config.toml
d_model = 256
n_head = 2
norm = "layernorm"
parallel_block = false
init = "normal"
init_std_up = 0.0546
optimizer = "adam_hyperball"
lr = 0.00413
lr_head = 0.0077
warmup_steps = 259
decay_shape = "linear"
final_lr_fraction = 0.0
doc_mask = false
train_tokens = 357100000
steps = 10898
Each number is 128 + 32 x the weight over its row's rms, rounded and kept within 0 to 255. Layers, rows and columns count from 0. Numbers have three digits each. The size before them is the row's rms in percent of the matrix's.

# down: layer 9 MLP down (transposed), 2048x256, rms 0.0547, rows 1473-1572, columns 0-63
# up: layer 9 MLP up, 2048x256, rms 0.0546, rows 1474-1573, columns 0-63
down1473 099:152144144117113095166141116133165120092132137140133133165145099140097123063147143144104110103143141144127162146149113088093081172141126086085098126111203134119111075153142083113097096139123096
up1474 096:050100143166145126122130094105120156229135094183132112136144097113205123134218137124153087114146095144138115159112157068049129115172196141100182161138161099068128092156143138137068134136159093
down1474 095:153149111133112172149142159160141139152140161108186134139134154136073129151124107099116207111145173115124142145110171116194088128140112148136141083092137091114079170093141164097190149163039120
up1475 104:132105145142116081173150116158114170123091087144125158148154087133145118186118059119108100074179095087080115160118184127056139100101140116093124125101096114058177156099140173165101146182153071
down1475 106:116112133145058065167106135125121158087164109155175134176110129123118063092162138146149137144134149081116093133108077147129087087150104127118106090103119114128088106123159158150125083144112156
up1476 102:086162139118119086161141182076125103124136080129120123158181053112169053195076130130152093133119081190135118154103131100078197107128119064180190128058089158079134062114117160133152155122132128
down1476 095:129139110109072157123088155136121167139092150126159125103102087115073194131099120146125182088144125084109154154081150142152135173122142134160081122130135106135135131122185096099107174111163041
up1477 102:122104131085115115146074207076151121078117087070179143205191092077121165149130142146137122141174143137039105099116156136122166116162133138127101087103139105063126139121157168157145091153087078
down1477 101:148148134132145133146142168142181124076062139134124061123119148110105104098079125144138089205126101172181130176098106107133114167163138105175119112129067113124183085119143158090113161137185093
up1478 098:138143139121173177124081126090121105097155166098175053120119151129147161090136106155165090125148149136117131086136167109137169100128158083069101121110108085086087114087164183129082187144114050
down1478 100:136085127166107112184176115171161149140096091141156110120165083196126147141112131084138155170084083102049121153156220170131155050151141126099117080129150137160136050146128091094156163117131120
up1479 101:128135111122157140078123091125125131131126161164128144129146126106120115117147153170070119128132102128098137111155095087166149097097160162139156091114108119109145163105159135139142080101125116
down1479 105:143075080091116115082126149125162112141128202147112080163099141113018099157115101100108120133109096122117161129157169119165170078167143113125116170123071119133141239145146169150133116145169097
up1480 098:166087126117065108139105147054068120098163184136105132173135118103166139192151127131172086151110160069085129112229156117131083166047206151135129107119166117126125097110120171169162129122122127
down1480 097:154149100112111113094161154124132102072132162090089112156137117142104157161157131135188088129171076111088109131162086127127101135155128144061170125165174121162154129105131137108172094114125128
up1481 099:150171160109126180157161208123134054090128153108126085149148128141112104141122197160076174118137131191105100116162069118130161170043150135122168105125115156091115123140155212104166122168169144
down1481 094:125131109160154119083089135136139125127107129096134127188130103126157064157084106133138077128076161178146162180081143197099115132158108124198168171080130076138100170118166101110117152162108110
up1482 100:113161137164135105164117145098117113151092114116123178156136129121132134209133131125127123215119112135066094127130138138134119148154199129164133109123164080131104114117127088120101123164161155
down1482 095:087148133075091128120107147120171099130127152124116101151140155168145131177164154121170154104210112075143142136084082114121142125112151122179155162161048139130145157159139106124140066106149175
up1483 102:125146063091128061188155097087122093082072154101145147071144134081091189117193145109121126132139064111095100119139071111132181154155096121127158118095119145154093098086194154147160101099139112
down1483 095:130185175121063127123167145135143131149122181131140116145125111100128190149164141141077148135141050070155131089104076165160073164147114158092092060150141143135170085152111124076120112186101156
up1484 101:117174108124188108162130092137128130210150110058119117148154154099147128119115072122133094192150108102143163145160124087173175138192101133149183130053136143134103084089142118173099040133182075
down1484 100:216098157138115117101169178158118148059121120107107102190080129128113193090142150108106068141120102077148119151130136138152156158092179146040156133142141144153118098186166139132132128049125072
up1485 102:107132094115151072127154154129137166101102144145149105111184126166073148098089106136083138142156134184128132108129160161151131090146097081150148178106143162112126150137091185170094121114139162
down1485 097:116073122127203160138123153124112118125078123119099165139086096142160097103139144149149094155132102182226119161145109121151134207136114132167097100131167147128131161163047141149130136125166134
up1486 094:119125116211121130129108134138115182094132153215074133144101189145101156153116175136146106073150053055127098142140149142144168131116125132160102135119148128126172152087129084120142126044158134
down1486 092:120204174067159102127070180073135114127086142049110077091174155129112141143185086165142106148165116106165195151116136118081171083162108135129093154102132158158179133084161142145137129138129153
up1487 102:127138127209125115160103187170050129149094102147086086146137200103058182128092185176141132143088165143095144119118182139128103124090136065188110146118166088143142104047143111097103098136144130
down1487 105:153148085111140122126156124172094181179094131158125112113136067125158147148181172069194089140133156106119092082209116130080095071125187119117160124156151134174110149156143185137121175147093091
up1488 100:138159154144185115139098079104102089157113050128170101192153167064175112154149140164094085125141087164157157160080112122130103171109126135146142145155195136162104115106091137188139141115078089
down1488 105:108140147117139103073165068073193104097130152124144122168141116134161133127132110101103116165121141127161139103053168072133089169118121131139109148052134132149183132149078166121156127183165114
up1489 096:110200106157109118078150148092109182129064123081106116136114104124135138138086173115118098105122156109120194111166140103120103127099115188153155190182057113153181185049076160141101115124153122
down1489 100:101083125121113137131113132151105088133093092120173116119112098120144061140070100101187077151147140145170114125141091141189103114105178094166056101070131132119103124216139125189134123124129074
up1490 108:180147166145131161135086122126172109141142087154129156178154154116103136189141140194156114138137158176034152099123109140117135185111162075138131109159132134127095070160201149115100168129131107
down1490 119:163165188155128139074137152118098114110111104061053126130154110175130123114167121169146129133140060145158123148062156138075193165144173096086104135117097169097119112171116112095083174130090128
up1491 102:170160155107085109149111181137137134093122130129111147121110149146143111123159131128152100107138131102135183094146228093123081125114165107141176096127136155142175163164103141069114121176137141
down1491 104:134106125110120160175107164137144123100097134129141095124102101126133058088129135136135151157135142096102151097146100074098144136152125121109153058150120150118168108119153105099137093104111136
up1492 096:092181170116154155114171128123101131139142122104048125168133068125154113111077154163177116114134115191117154158080096138142131077199123139188142081104128093167129127104083123163128146117120179
down1492 090:120117116101150133151139132113129142158181086159158136144106175154161149123155103090109157171156176143087119104178119145112123115069109102127173145119144110133146134153092094134074068119133108
up1493 103:119115137113092111070104112115067141137121088141136119151117145012144179148120095185173107124119144124128129104166147077107086106114180169153136101109184106106094115132141166170111128125138148
down1493 106:125102132105184107135125177180109153120085138175147135149107121118090106098140136096118098135165119102154129147137089174142102138123131064139074133186133162155170132143137119191150117118105114
up1494 092:186162071123124134093128137147161148124117150067109119124094105162215145122109155150119131170180117068114089032129152094139177045171121134098119123133098108127149117138180150139106141112186145
down1494 090:105125187139109129152108156136124118118120091124078133132175134115064153073104104079156223072072139181181189140084125160145081174107117209211164110120158134147150173147071145133197141202066139
up1495 091:156207070123131117176171127061090172110107114133130151131138142121111123131121128106183120170144140145117071066096129129121179145086174101124131119057126101161121072056140122128144073167120140
down1495 097:131099117111171143162201149090111130108123107082142148087117153115164124143140139102190086093126119187161205134188146124165139160159083155174174089117105128126168125133146109127090125146096096
up1496 098:070110095148092090097139122162117141114085055079117099159131138143146143113197126160085171138109147156131111124140223153142152140139201133126133096156126130125142147102122172148168084155152112
down1496 098:157153168169129121122140155132132161147136135135114169124120118133111078131102125148087132117129139130211168145127081156175121075173096136118129117177111136099159105135125121185129171089130121
up1497 101:108146087148178093123141142115201135086122078116144123188136158086066157144149136151045149180112047097079083124140104222125125157163151081143145117103079163079152149146152179118141114189146147
down1497 100:138156069177163132084085120151122113150169182157069116121180142145158141133128197144098112121127167097098113045159157098124075144135089087042139148132102163079138106134139172111117149161158168
up1498 102:175138156110166141136075180153139150111128118119164124200135198111120162121103138138107126127103116129131127145115105130142102143100161100133096140069110094147120122176168116104076119141065128
down1498 101:105083114105119077126146121091129054074109102131094150124139091088076135120165156205109127112171155114177099150132136127132107107103088086144139116091136095117056118187066081160136082114124155
up1499 103:075177136128107062118143161067069151173141092152082134130157116121111092161124194127143170129100124127055089070111171117072119113175136114122115133113117109091165110161124127123144096095097136
down1499 105:180146157141165144130097094129147137160149164081109124142137091115080102131178105130137099142121180193118082097136138152197089105167156132183163049107119143170154156179102153106138171090137135
up1500 094:171115176071139133105104128106085161126044182102113087119133126109084119126206050106147081131162101099055136118171094137098100130124161136177137137091104102114046209127148125132136112162175126
down1500 089:172125153194099067146172114107170192071203104154198142136097153177146083130107163147105122140132126142134151111103167147185125124145094117056101095162133087145115084170066123187131127103149108
up1501 099:179166151136093146143181122108138241123155150142086137176183154109134099152140147171111148069148152163128122142173106108094076092129138146115155192151122194104121127094104089169143085124107157
down1501 104:168146109160118135140126104136157076081190147170137101120113122136134169207118123066195090125089119113145144112083127085116205131106135140130075115098097094141145121080145124079115153113148124
up1502 099:124112151118080109086144201156145128147110139149141116199149144132161155143108096165073121093103117152071099077159131154090094135114093109169191160137130130116136172114172147152084123133149117
down1502 096:105172092160128095134118120159110107134154137116122160146127128120106160140139096164158098151121131091048090126129193186161152113157107139163142118171132073103093107191119131165156153141081135
up1503 109:161126147133163152141087147162121119108107133098099118187181134107171120166099137129155170159091140119106134112098150117143153081101139133143154122061174131087114145147139158130135146175098140
down1503 114:100173138200079118078070097089155089094125108163151075155174136100147079134117108106107064163123168124087136146136115157137119165168092140132131134114111119073142086122141126071162119147120151
up1504 103:092192130128110162101115166116132178161130148138143099155138172135174136126197140144110108157130066138082121115162167122121133142156139114122136118131139088146184099122219104109112153172194158
down1504 109:162145132112165120121128102122178164103091093174126083107145140193117116132127123127207113114079114172129160148117076082165171132190109148126133139085111154104114130120107145125149205116147216
up1505 102:122099173129147107132143158103121112133142109106161142205148111218190161229164114107174119145152112137153162103129182116124147097171149132141124136134127117147145158145126160116099197157114073
down1505 106:125115072182082185094127137107073105138082166120112097116183186096149157149166185117178070104169089113139122081137113135101118174072136121100091199129147172089145104188108156141134124126154094
up1506 098:106092085158114093100124162175149109146150105170146109178161145112092176124099176162120175103133155152112132100188097191091180127110165080210132139126105108170120074124159110109079174160102102
down1506 094:136117120113136096173132167157095170161129082107125164071135142171148120173205127102143170093155175151107119099163151171149158096078117159121108124117118163134127105149156125141121170126158090
up1507 102:115120118068084140103104190129127144182131121103173132165180127152169108111180152080140066108107062172075116173125089193132131154199187088150117100156100100072182113124172176108082186108116082
down1507 104:127158133115128137144148132139062174129133144162093142180130108156062141152158133143104133098081107084084119111076154177216204117142187102119147112124153087137109115083140092150182129142140079
up1508 098:090123139119166146177144168165126141151138123087125115129103203128149167143128137139063141129082104123176124154160182152148158150175121151109134116078178101134123169119170147163092132192132128
down1508 095:145142112113096060119095112095166151129112108159109154092139089136136157130124134117077112139189061125158103130167142093177169166161074066106123126122118152118154111105197158154163188062130076
up1509 095:119094148115094095071091154041105135140162137152131140146108174126144115092193129118136138116121162127093185140107130090073142129165119125094091176089198169071111124116128117115149097120168117
down1509 086:135120058150144171094142086174218128160147143088125154205173135139069100146086132125143124116104110118103096135105141147166108116117161070162123144160107176146158133125130165153105088150083103
up1510 102:160145120135131132111106112134133109167142140119122168099099114145176124161119123116099104074115144131131169131200187144119188135111188145149141160097159152136109121069132164179128113101155100
down1510 105:142127160111108150169109165140133096102171109097090081109162145184155135130083167090107162143146095098170163151089129124113118099158124084102151073096201158121141126154185165095135123074151134
up1511 107:142101192113138112138046108137067084102109154098111151198172143142089140171178108178122072152132131100099167128113170091137129094176165109151165131132109143165144153124139085158190133148140127
down1511 107:138106116122135138069153123135132117164149156107153097160069129122134134128144178129193208151134137129126130125084076097066133197146144096166189125133185158078166195068119096143037106107127150
up1512 103:169064162097137103161049115094173168171135140112139110176158158117137138168130108156143096121153133186083183098141190056064047137082111107111147089075074138113115114139151116197115101160107118
down1512 105:116147110135116088122165118083137139103094157180136068137115121096076124146138101106159119129126189053189198112183125086139176117113157173131197100120179117161125126144142112084203109131134093
up1513 100:145125101152128138078054088134137108166080101103135121161152153157122169139199188114087117149183134081068060141129204129150113137159198103117165176147093091190114110125152093126146204135112164
down1513 100:147183124110145109160112142139111066093074133102102110182155103101191102142183122105115055118132154179155134194182108049126130114112117137089128107166101135107120165131112165102090142149135144
up1514 103:140156089148091140109140128118138140074113041133161125119126111150149129124165174098064101151152119169108109144134121137119202096144103103160169193103116121116200085142114138148151140200143126
down1514 100:172101125117160163158121136162152095103105180134153126120157075121186155135097127098152111159161153100171114092125096148123091189155093149092092112134184113174087153137079117147103097135111109
up1515 106:122069194139133160148055149148103086107089144101113114149134127108127148190195086179115164156098173168137157124152184151100129134155203134137088119137138114092103126118118143143090188152129113
down1515 102:186159109169106171123167087132155106171185154176137145082114096104142143058107155163146110039151114126201178138144186110164102143111090150133196125140125133148117141158141102091138018098167120
up1516 107:184120153158114082188117101103102183144117126137109143142188148139115099123109107125163088080089109097128102121161189142148122150087168105185192126121114172123061175112082147132102180195168098
down1516 101:131171126154097147102160114087060159089139175103166128132133105145146126198204057140123086173095115177135178145151129144160121093110116149133096179064097148155123125107084115140095067132138140
up1517 104:108103147111136104088157149141116071104070134130145129131156114178148141097085108163179074157095128192171092097091153148112125060088132131152138113121167134138091140148111128137138136101128134
down1517 101:130152141151141139099102111168122154108107112197100133172100096105170104145158157110092162115135150148076109178139136094125151126104132125182160111160085161146174112144099105135080105101115126
up1518 101:164127112125143124136102090156150131190116071119156144135141101070064162114138090160143157099141089189115121097147094177136137099134119069134154138072089071045167200143125154110143123151139050
down1518 099:077160137155128127039093101191090111174142128057079148091126129135136166125105175132080110114106114155099139105132190090158171153118160115109131135097186136170165133135126110150172147103110169
up1519 102:177083171149130173129148186165062119117102131101117126116139181117153078134153104139120103055150091169136153164136124180108106142109102124155194149121165117081170089108192140141165149195136165
down1519 099:112103161098098164100140087102204192126114156123140183127126172149106089106140152115139154186126126099123136130096127121152100133120137182111113114193085194100087124154103164132080094124136162
up1520 105:104125171192110139126102078132112125118152126172071100192146125151125165184160121151097131175135072055122072126125145178152125164099126148165169140087160125122091142122152116137102164108179119
down1520 109:128100098137114140122153120147099111144090145122151064138172180100079088166128118085112155113140126077154090174112086136077170126090127170117193104123087147150125135141121124096109089102100131
up1521 100:109136126161065107187068110178108128086121089179169132163184202102183168108138133178117148134096101111108128121143072167084109135164146114153118055137142123087160072139139075143089108112188109
down1521 102:151114115075121172085141149096167118181141158143163099130128037093066209085119142104140142076170101165149127105105115104176136126121132090125199115146080173162088119120127135085117128146096149
up1522 103:161105056137115032134124139070101126153118110131122153120133098145156134126142183134077139166110108119145191095134120184129127148116199115102149172140114068163123121095139165120143148142134143
down1522 107:083117089132142127073172151165129147128095094121111168161091121155122134133219076146154149149099157143144192110110158058090103146154093147114122076099094102195127145111146159146073113079117167
up1523 104:116160129118139075083121100127040158077113132111112145131132135108170102143162148093090148167169076116113122107167121123086116107124125115179116135129145074089163066149141153124121113126172155
down1523 105:123083142132107061130129171135137108112096091128136189076127080108118118119161152113090092143159108061106141114076129135124113147092125136070178118129117132110061094121100109142166098159134110
up1524 101:146135179121154046128139115115131147127102165078142139204087141157165114178106063141117046149135108094129060104137151133137182114144164098185106108118149136144095181089133086183125096129103123
down1524 104:083113161168103121097144153149122150180154083055126128177181088162079105145152143048146151129114135095149087144117179098049127116172117104121139123134125122171172120138057126122138164100128120
up1525 099:132171144157099071099122100128083149108071147079139096116103051133097090150102150125113173145141136119127051135163178155113139127106139083143072117098113109161138183062149163170112108099069167
down1525 099:111053110147107101161091192131189127122160083190113164175204157156163137130128122128104097131152137126158125186098150083100113160153132208171137085101124156132061114138128131120109165184188138
up1526 100:115134161135145105195107134150140177075121131148111132153134117070126107104129155157175148092135088154158080112125162208139159156161103106163168123063128163086149132108132148149090132155141136
down1526 101:105147131124172119118101153157148158135135109080136088122106148046111091077100076183089166146126118153161133194140174086160106088119136145121160160151106135123161102143106160173109117124164135
up1527 096:065073117160134056129088142178137049119095082134101088164158169091135220088096111174155122096126107131117160109137129106133091091098144116178134132124125124130149211131113133158101111111185125
down1527 096:161162102112125182125157108074151129099091142105095100136129154153011097143113118079131130116140115157142077181116187113153138132128117149144145064127131166175160152121110123124169109177077089
up1528 105:109146078119196093127161132120131157121119084089130112147141079096131123154139121096119115116143147170123151126166123153095185096086109154121207096077203122093131128130113115173110189134209070
down1528 102:158062156101153135065121143070092127129174110142137129140157106092156183100139084119104155150155171100174113081166132136074066137140103145068139122087054101207119131152142120134132150119137161
up1529 088:082146219120117066120094105169157139167116050162093135140187123114185175096120053134157146124114157163130115181134112131124133124093081126149135142158149160135141115130126183152142159146164128
down1529 090:152121153170114131136147152142118125121146130145107144111135130117082106141117144084103109140115113151180152095165120177142098099131144150101122106088164119163166101133081100140135100148102172
up1530 093:121151158192151073147098177121152151186125120132119093149085118110132151154093182151084134112155157109175000127093140132150124144091141132119156169133104141159144135066137170172131102150119131
down1530 091:133119073090140153131191175136139123166092102153094152124131097131132120082110133197113041130118136153160113213204164167114086121124085180082104084125090117139131086129158120115141132087173107
up1531 103:131150111153193104218076073112228076155096116087083160168157147128093152129092122146074115131118082094163089136136139146164151136129145058152144159124071136146090126113197145199149080140136112
down1531 108:092116133133078102104177144167132150147173163138067118147131087102090089180083095111175150157168158125085143094115174151044115102127121155097118103162110143171115084102101159129116110128172184
up1532 106:134134146093130146134090191135158144141127068124109168142102124163085126125104172128077082158120075118132144112132129133139192112096115104152148168126162092128183102068195156191082148152122113
down1532 103:206120110086140151092075153062122112089140104081152135090130138176149164155111121131043149138146095130165141137220130127144096119114154154191128057137143128118131155117106055089117152148119135
up1533 102:130141182192068116159089179127077190110114117114152134109194113158188124168185083149069071055167127128119123097119153111118089104144147125086095129091128103086128168131124122106162165101118118
down1533 104:094177155176167161086109119124105134162140115162174073159094138075108121081123113123174198096132172115152096127134064098129150147179077100186118137094091152103116133124104150124086074162182118
up1534 090:077108079121146122131174119095159130059126163132093103128087143174137148139145150071152131102121105167074115138126160148086119123204152106149157077136163142135138159129116172202119090097214149
down1534 090:156121175147151040198118069171110189128166125142093135113145098124098149128131057111113094070119173073113145117137147148145136126162135101063129123064133173159120163127154102062131158144054145
up1535 096:099085107146139121123138097137072100170089143089099107194138147188171184106178114145113117132059076122088094149152141190171102118159182139159126112141158095087079117099169165140102131135120032
down1535 096:122117146120123154128130194146080119182119113154128142164124170102092105178150129090130154114170150111119170147125137101169147110130084109124110156084148153167151139132113092098153122109137088
up1536 103:088140128096127091136081135039082099162121173154175148134143175094151069105144092158142093145140153105149158136107138163116179159123134124118137101107149080104130103157130130125116112149067111
down1536 100:108101156183132164145136145122174091136070140116063105123093112163147154140156127123130153127166076161162119049128137104115109146119090106130116122138129087136153125076143084146088066062162110
up1537 100:134140128165111098085124164127133134083128153128105079170140173149126122170059160119084125136087131182062129104100146138171167139102179101105116104165167102109165119113139114144083187131185097
down1537 097:107162100143108143143183132066112139130110075067168127109089135149099092106210114129081144154161174096113121192157173121072124144100104085091149182129137169115110144110148156143126128105171085
up1538 105:118153114115132092157103129067114109176102117134140079158128135115130137115124123134149133138143194107100126138120126166123123036168104140155089101130151166157103158127101144126100131177109145
down1538 102:125123178124098176117153118146073122151144138074127133110113133133070101112075165139107128157123142117096141176104110138086107208086105112135109094114107115128087142126098108199161063137083082
up1539 100:125114081117117136100078159126084080085097097085120107168249093170157177163147196131104131131145105134138176123157171145132094147129154125093168156103119083141121064118120101081118084171162044
down1539 101:141078136095142151113114098122119129094144169113153085077077151161089103195141145101078056102143179154071148108159124168096073136174122201128190149106144176162138129122123111168162118156077132
up1540 100:103155153162106148096149159156126124148118114147118151105127150079099182119067171116141085146146124160078178111144087144129092128130139153112133110074122118085091126038140121100180156082125123
down1540 097:143103126140105120140100181142107095094112182113138084151110124060151033101092133131115151189115172195108156152067143144106141138105117135107122126144167154152179136094161157141159082138104115
up1541 104:175142083120129091110135127135109146094141118112093148183122115109145154150105101140099142174177163093123152088151096073109124156117124185110192093111102128138125101159148132179149073133164146
down1541 103:149086161115168130124073142115123141149131119107139076151153093179194103156129107125151125170136111105131120121143113146106104089149130084078127112148148084132099168141165149115101122135126140
up1542 093:180159157122071147101156154056145171157102145126153118136130135079156150096130089124125093170119122116139166171147126163122103103132148147117132160108223127081134158120199121103110127139179100
down1542 094:155087159141156139143158159143104149158098121174063200124138153095095168119063151110160074049141139149110090097180153143129155132129127075132086052151112147133137221193136182167140163096122119
up1543 099:128114109098154116153140159123082148147151108090115132177170143085160137128123190122090112162137119116171026127164100068105107082156158128069161079111140083102169138040150177113186078090123113
down1543 094:100137132136115116118186167155098139129093172112101120184144142178127128163141123075163127185084095101108099136140127074148177145124110154137133150169212097190143090090120115142113081059174186
up1544 098:155211105114136155121160102051102172109167128123125125134132118137117140145100123136125168094044122143128058044092127136134146107152142113138139109084149146124111140076111124205116154142105124
down1544 103:140127104142140090109126144155113095143099128139152108115125097124108143136169096155063104158187087129158108177126180141151160085142125133123122128144145110153106133141142206084127168137082170
up1545 128:115202109134166117183119141118132186094097138137139162146156156082150114105173134172075089203119083156104120126135160206147139132190178139107139133073149159127073087122154073158078159164119135
down1545 125:127149101157145129128115155080127174137120098118098161135127155106146121113148139153121138135126099115130133145143148121115152098162180103151138149119157132089098095136166153134114139141136135
up1546 092:141101199176118087173146159117101137114097136113070125141154148182160146091130164146136097128070112133110168162214157168121156129192068129141124161091152175105096168147110125053128118111114075
down1546 092:105120144146138099135138128085079164136165105192130115115023104098049145161143147149120152142175158154176153093087110167160141143102123137102129122199126065136113102090100170122151189124106133
up1547 096:066100120113133081166111169124069121130070162172133134146142114137100122120104136146056142122174146108090103120164120144141132077065141116128113147167149162094167203139218110227140124169130064
down1547 090:100190112076158126139119101138164140128156160143131104180145112123165136118164159054124113152086101112157156178052132168160119103103126041156148121062137034174127055108056142071117091106135176
up1548 099:117173197138114115089114137150087169133113165109091107179146146112119156117176114085104133149215149126107126106155134136130103103102140066080130166065118125086123158116100168187093142118175109
down1548 101:097132141146103080127134162187104132200130088173164094164098131129090094181087110164119148142099140170142171136199107209069164097110160170119134131056151117085104119133057121095139098119141067
up1549 096:150171173121096120121125149150133187179135162100035162143093107103124113167195168112117073146108153152138118066142075080108100145180129149162069122121176122090086111133103154147073141170159116
down1549 093:109096139089111194160144071126152124157213098161123154096125096107098159136104059113132153117123059145127164155168100110158156063119018156072107148158114150182148149152118178086120109110123145
up1550 099:146143126162103101152135156133127167152100109098147154113113127142144110141110119106181137111134056166135117064110137176086132146143167165144106069087088153147086106108118132064114201103122135
down1550 110:098167201131130175104159156139093158106113120185136079110171147115130134147105192136114103168120134095134084141140110159116153128104117126133092189164095122151062056124103139122149109092160124
up1551 090:089157090143125111154190153075111124070090161098118142141105081090114133131164171118155119085115124128091112128131194141198133070097142091130082087135158086134151246055154132158124140107134152
down1551 089:136127154140123094137149185108154153119172130149095092088074112109158174129135090122122153109150124151159181128109171104081145141149134153142171207102146116110094078195105176106145137125082148
up1552 103:085133158101119122170096147075142148116128155123113109147139160081132118173151138096117127135142080168081108128100118143127201135134117121125080174134071128085152077080145177119111082117151141
down1552 106:095148151091081124118169105113133153155140094116115160123101159109183166059166101183138156164131120116148168139084129166113058141109132137124164116180165160126119155204086093125111127143135151
up1553 096:085091094083072143168106100073136153065166119103182173109145127147068163183120123083125043120150111123151101084139184081145164171091123113083148113060130129084138197104170098143122136170137149
down1553 098:142135144161196083083168081129158203162094121150132177095084141073116105104112107117124168085178125100154120140154135135124144108185088144060129170137117197115124110135109137099144129125139139
up1554 103:120131170104131102161035150108134102158105194121093169104189163107093081143139173124127107088086106134085110120118184131104142089056136099144121102112140108147125152105103158170110155092132164
down1554 100:130068160109152065147146138097182153141090110138165146203136110057138211177131121079094113194177151118113125131147062099123129140157103117117098111091132158148107138106092198123120095170211117
up1555 096:145115133177079116146107149137068106128119164132099154089114238089108154122116081102115088084136139189155113105117129176059071170142134112124200144111133198114136133139163187164111133097133137
down1555 097:137158084161131131152149118161131144178134160125138156140157075127081150116179110186133102122161115155072110091134125133136138109127202127110085116184103063088073135200080086138154126180095110
up1556 092:152160190112159098185175150189131125122102082072079161158145157124208128129159134114148119145130143161140101107103116149091189166147153124132123124128118106133128103152164102113094147160134074
down1556 097:093110131168129114130053122090093216122116172171148112056108146103121108176119109097152187128117137161123111155115153150130126094139116098182105120145114118167120140118175107098160171150141201
up1557 103:103117054142087147122138115126102200147093109125188087100139078098118087155122101165099104154102124137136142113112114153090123150133153067126152189107109122167151152112123080149131134108142131
down1557 107:126120097142148127103102112117120170076175136171142131163118126103125107150163125169188126093143119173083156142192154130112159110148168166131145116176127130158158128118125139144141193103123144
up1558 097:160121093123141045161139167121152118138058083081087154130128047132105120165207141142092130155111148132090138110151116147073156104165131131152159115126134118101120156113132117153086112153094153
down1558 094:157125146065114152153085140091101154135153140121196180154149141108158045157093095149089119134171117134107105136143140132112073062128124118175097137098094143167110097092116120102094103137142116
up1559 107:194144166134176179153143101107155142089109110119028114160106121199063171098129203175073050127133084121086143104140142084146220139131158103112110132137199137123147091134187117148110103114114046
down1559 102:176136108184142195083134122086139079200141100148127102124155090155124169173110107150085142112133163150143138208143135179141113160119169088130103136127112158181074079124163104173142177109148087
up1560 098:151194112132107164109120116062117156136107178104127149153144148117190146145189141144123098096130149121125122155200078182132133150105107080099133119131202134071182117160116159123130138210148111
down1560 090:143089178107117151122119132131108139098145042139129127117122136094122137120090103176058146158105131127095185055127170158125140169165127149169119153146139130126148126106146107141149148116156136
up1561 097:107100088147106155127123108127093132090085167104079110111118091101122130168162086123151108111136088106122090135148102158125225137078127084171155161073155125150127114083180161147153084140146061
down1561 088:194078168110093047179128092149130117085160085153136118114138122122165122084144175100179141163175144145132157106094112118093094144141107186091099177155118110162142167162124134115158141145093173
up1562 098:092118126182169082103159124082095159146179127115067136119150170115128164091134069140140093139151079120097114130118163144132134097158151092161197115097143135118154157088097125187133164075105150
down1562 101:164127158077140159086127107161123178136161161099119137112088157100187150125073095095146139086164107092155109130060137085113104160066103185117118086135149117171107142115111128122118177095129144
up1563 098:092169085063145114083099120127123095167064150093146108139134151191176123133135181104090155134146119140128137128151154142101150123142128094094169151136130107150132143136209119179117105166102125
down1563 098:112156155192107147169142113137100160086147142144087195165111198117099132152112130134108110114118122143143103090138147097104136081106117137133144118132123146066175087136161123090122095121061050
up1564 093:141122127177161109148098157131113151161141215128170111137130127130128110113072082184090061045190195151118144102130090133126097082108136127121111121161162148082138133119143106191096142216079073
down1564 092:057068100106149100130160123128153110059092123156092146161123158162146149161159149088196139154100082140135120118097134142167161161156103137169091143108063106205122142106110127096151137146134119
up1565 102:164146075177129108087068145101130159184121131100135075107132169165186179089077107129127091087128115126097081102126149138103224173126148095179117077054109140135100139074165111113103167143101099
down1565 101:122085129151046081091076135135132146162130132115130130125168143135104155164150103125138083110079101122182144101122132149059097109160155137129123041112159122162118115101100102091111176172129106
up1566 104:083138118080086110157085162124136102161108114104119112123150193151119142122127180114160072130108100148128152101147183123035119087016095097137158176101140115071149097137129083158163121161146118
down1566 109:107172164113114163129133139104099194155134122118181064126050092137108159111149125138130141125134116161115141141097123100152122145107102156166073059064129128126199123091104151149052134117094162
up1567 102:136110111180136111156072125098059088107080131143122102164154116075119155106112188111181154133111156152135134148189088151072148055092151151191137145151133206154092114141088137125078147111117123
down1567 106:126151141167146174118145118128145200125107058143115093137163139165112117099125145129193132111154102088134137144069174135170113186117125117104222096092153151095174089121159133112197109152146103
up1568 101:144204092164110105087141115127182092188097131128101145165081123143109157129187133178116116124136158078119125096141137140155110159124128096132178150149109188155095094181178143165086093199144102
down1568 108:104123188148114163205144117104171121120185129154125157127095130192142174064112098133088125132140129168081109117148133048134113092141148152137149175108112086102103140123152167186141108080163199
up1569 103:112161196142067075112116158085054150180145070094121073139129095140146112129156132104127129122130166161176087119153126211071160169106123096117168099149112161100147093131160177153113195109093110
down1569 106:100153148104147129066123101134160150134111093183120128180108113138075115152154109059160093084152132141086130131111124138103140082180130121207153112119111095157124134130065072106116180103114126
up1570 105:107189152111135053152123146122142074167109129117114136134193115121160073159121100154202059077156109084109129125122128126143101086104149099134157180137095176152154099111171113094107083110197129
down1570 110:149130124167094104059153154173145126099103130124114166135101129085177115143137152051169161196130127086174167144128106082175162080160127131041188129138126105149102125187116135110074110200141100
up1571 100:106167165098119065173129139126136116174080143090113162139130130133081119156163111133160112157089165141135131102156162141145152117153151103109099186119097151124146132093150140135138105170075059
down1571 103:152152151157162153180141120126124137110140071113128141137150105103085176171168141118084134151109165151130102145155143162189143104131093092151113097128099165115167143139212158097136082068159194
up1572 098:136112132117108113128169165135094128156101093122090159163203113187121081129177102160174128081146115107112156107133164156123153085102115104115139139083130102105195088153132159136154202155107099
down1572 102:130124146234104092109104123136175188132078159134167105161105180101179133090130112110101099116103114099101124118112092172200114162165130085135115123149117125137066118125099124144127071161088115
up1573 104:123144208196093139164096124138122089093143098129137180170125157135188139162147081119118118144111173139102084154144133133122195109076127131158090104118095074129135168083147210164129176146114102